Weights of a small transformer language model: 102M tokens.
Each number is 500 + 25 x the weight over its row's rms, rounded and kept within 0 to 999. Layers, rows and columns count from 0. Numbers have three digits each. The size before them is the row's rms in percent of the matrix's.

# layer 6 attention value, 32x96, rms 0.144, rows 0-31, columns 0-95
099:521487497506497484458526530493452497503478466488500521591525510508476523498467457523522492520486496503514515457476517482493543460512501506493489490495473439547548462551486517480485515499483503492517497505479508512468499503491487519514502468455524455493472522505497495506496460493467477467
099:498514461495472446477515475491520515442488523502506499525476498455519536495477530520486476482507493521498500538496497494540465489472505471505479481503544483520483473523480517514460523481455451482520519505505468503491447500506450536499523490541499507519453496486516508526441494456527498487
097:541516483479460518461531549465533503459497497509508493519525499491500488493501546535523523469486495507540529481532469528476455477456482497505500531522453499490482493524518501536528520504517536530497510514527487465454515474537507468500471525470502456456518453481498507493515479521501497482
110:477522499536520463494487516506510452561515522504507461494525492515496518535542521493501502542516443531502501432505526515507483484504509483495493522504493496521522510489506480486482531510486507461524470512538493502539498479544480505497550474499476584498526477500490488532490494488528494546
115:497472469491485487477459470531437509490514499497497467498494450481445473521504511481478516457519502529451548505507521466469485530483495529505496479510458499440494484445504500534495496517496495497481529483498489478490487516509489526538484477491489500461469477514538476529468525500551486496
103:535534476532522471503484509482499495500508480482513506466499519487516484538474483468484484497476494539542451502485480547473504448534476465497542524498518517507492503466479470507520493470487493500467498466505491531518513481483492434527538514500488438549507521509510489455513494498474550507
104:492535446505468521482522501508523535487485509483521502520480476513493498491523569445487538531490500505486490523492470524512470535518507483475482545488477492472532502547474486505499521504550494513480486500439520532481517525476518508490496457537521501494481492515513493559471463464491470510
103:449517467489492467510484487483530517501487484541504471497532474526495500492489529540463472496506493498487462551478473548533521443508521556501515511483484481487505502497469505517455489503479465489514506440448472530499522487486525501529507523513509504499503446509459530513508498490542500522
094:460499508509491502511539509506498493543499500489533460558475489502511478480476474490472474482481533525483482514492539508476542465477495488487464530533500519475522507500475502449561489486490452491477503516487449483556543520471508501486467496522483526490509528519496479463495444513509486491
100:487518535541539475531527491535469511511481441524452500503482494475477511509505536500467532496521531510518513524536497531507496533494476528513493493505439495534530521510484490499460491493503477489473557522456516513465522485484515516521512506510492494521487522470569491530475539519524481497
098:546476493486522518504460515494530514488501537512495488518493510473487524489494473478503457510486525482494527502537484520500526499502506525476522489550529521530486534511415530529534508481472498514499486473471527498475508498552480522525562487504437465527516490509498491526472510488493497551
095:509504530537539464472503498472531511475518503475520480533477522479464491479512501527546496515493461463516470494455466447467485488502506510491535505554505500485499534505537492497483490493536516507484497504462519527512505486529564487461510510505494558484481549452463522491495491509506497503
093:512532486473504528532525510544493518484509544508517546531505511505482502459514505541502550513513496502501570506499511495471532486480462532534495472501499477493530533491481508497494469528505481533526540492493511502561478508450499535532510495517497513533548517513493459515457473464506492514
095:486481535493488496496455478542487470490444491521544498489532517513497488487477487471504496520505531541536531538515488501487497500491520534497500459509536534481512522464515484527496510487520511466465499484507512513513481496520451539492485518494432477422546504520512511501482508525487526459
100:535502498495486495577480524505520479484498470480484447519491521483476469493494504481536529534500508485517534535522464505480467511528538453467534516480504560474553483490502507489495496465474489500526531475526546504514492531465525511499481459524493538496499479521518525489506478487501533492
099:490483494492479488499472530483519522515494499479509523503510457508515518506542552478547543534517530486475519548525548540498516468449514486531533446503516519489514493503526515504497520501496494497443506510517550513490499480518507506477496516511554507458520491478482465494515440478501462496
090:536479497498509494502502513471498520516480480492495537484509512524536560501469505506526505528537497452486525557510483471504482477473510489506482538467519452495451501483516477525515541466489482459475485524507525496534427527475502479457491530471469524512516494538499489494491500516514540517
101:457534463491483527490496485504439500462484469480495466532513481469517505471516515503477498489538473513517463557509516480480502500515495517537510518516511496460504518538480487486561518518522484530484496471538568503504493498513471517480518507492543498538460466497498550501486525530500482509
100:488455492496521491448476498474512507510482491489498541459517555546525479535490506516500526503521504577483496495496467448497534486473486477494512519535521513481516491487488524481487485469493467511535467534531508470542525500501546513469557512485504496516519523500507543484486509488482469477
099:506519524507537503506556488518479465538496465480516495516480486474536480499510502512540525510514519497514471525478499489500489505468484464513505526533498491484513517505507516487529509456539505406520464514540486532531536471523505447511508504490533455537503492540505519541504509511502521473
101:504513503483463488503501526508527485452511505474499515483495505443536493508508517515507445548504484521527467534512505503532496516485485486498534530471497476488497483534478490524527453537511489485493508532509467464525535461512486513470454494467469503445509536514452530531537501511546509511
101:509467488492473549498481496566511489514503524516513508450483493459489502511540455515488510441484472505536485509461484499487516473496489568476490485459529485528531524481461525481475527499521533484500540511515535490480481510501540491516510502525472503484479486495506502457502452506469489480
100:524528521518488478483470526497485504498489524488496514464501498500567523518502501549507457467523497493503464484505511517528449486478482501504507513537524504491536469537498514457538465518530474442496459503524509530512502553465483486502493499479494517519503511454550512510507507538545500462
097:518494526521502473519473507495526500472498520504506535521531458550513531497473493531533468518533539457502456473497470491508523494530475445536507536457547465505511486468461515531508510481512496491523482533527502486536500489514494517490553495517514512481503553520490517452502468506512493477
091:489513512505533502518473516491465522521503513528484491467530502446505504496509492464503529460519486515510500510486524490493476537476492469492496509464519506530496467494560520484497471510542510513519491442479522447545499465483455520535496526498454503487512479479553496506494486525448449519
113:522500483502476467512496527475480495490520509501539535493479498470476486482483456516508514512540521535497470494477477538502545486519475554538511508500487461512443506476496490464525453471507479534469457493547502504452494515485511516503521484507558482494497492515493526535478459546483517496
093:496450505503528527559529532492511468517530505468482527499540503466514474506495520537515518497493506522509455520503497540502494488552486504475507499505552442484497506512509521520451497514518482486511450499510485481471492472487455464491520450484474526475472500465471502473539520531515491520
100:455512479516479452493473544494472542481523500495480491502517481485494523512484502545500510483507490507482562547507520492527470503479510518464484485491498493516510538486552489538485529521521539544472498559496509497501538495518460525547551468490526546513490494488489533512515481471494500508
098:500487498491502454503504517516485496474518459513527509507487465530512503508541490511475485537497530488505515499501492564507550507460522516501473562507565462483496487501559499482506462497503509541511497499482487482480441472474502468489509487463516489495477540474478490492500543448503513474
106:475493511488483468499484537490513503526494486483510506493498506508521504464509519509506512509536509478477527519471495483494479529518528511544502491531497487492536512474443487472521528514444502537513480510479451475444532447506539527516444498509473528498493502514480465553529498494472449456
093:491508507493486484473532527517494494484467489494517480502503477555481529463469507501505499444489512513499491518460457518538492489497492511446528526466498474512455516460468504502474479502471540447516540482491451471494480513512513500460552501511512501549527514509487515528504539505494456472
104:496504510498487468471509510523452519556473506522487486443442509481479507476518494507487485528535547507504490486501530456462502482514516508502501469493534541537515512498467481505456477514513520551542486485507488498499495494516470479478443494511542520480521484509486488450500455529505474520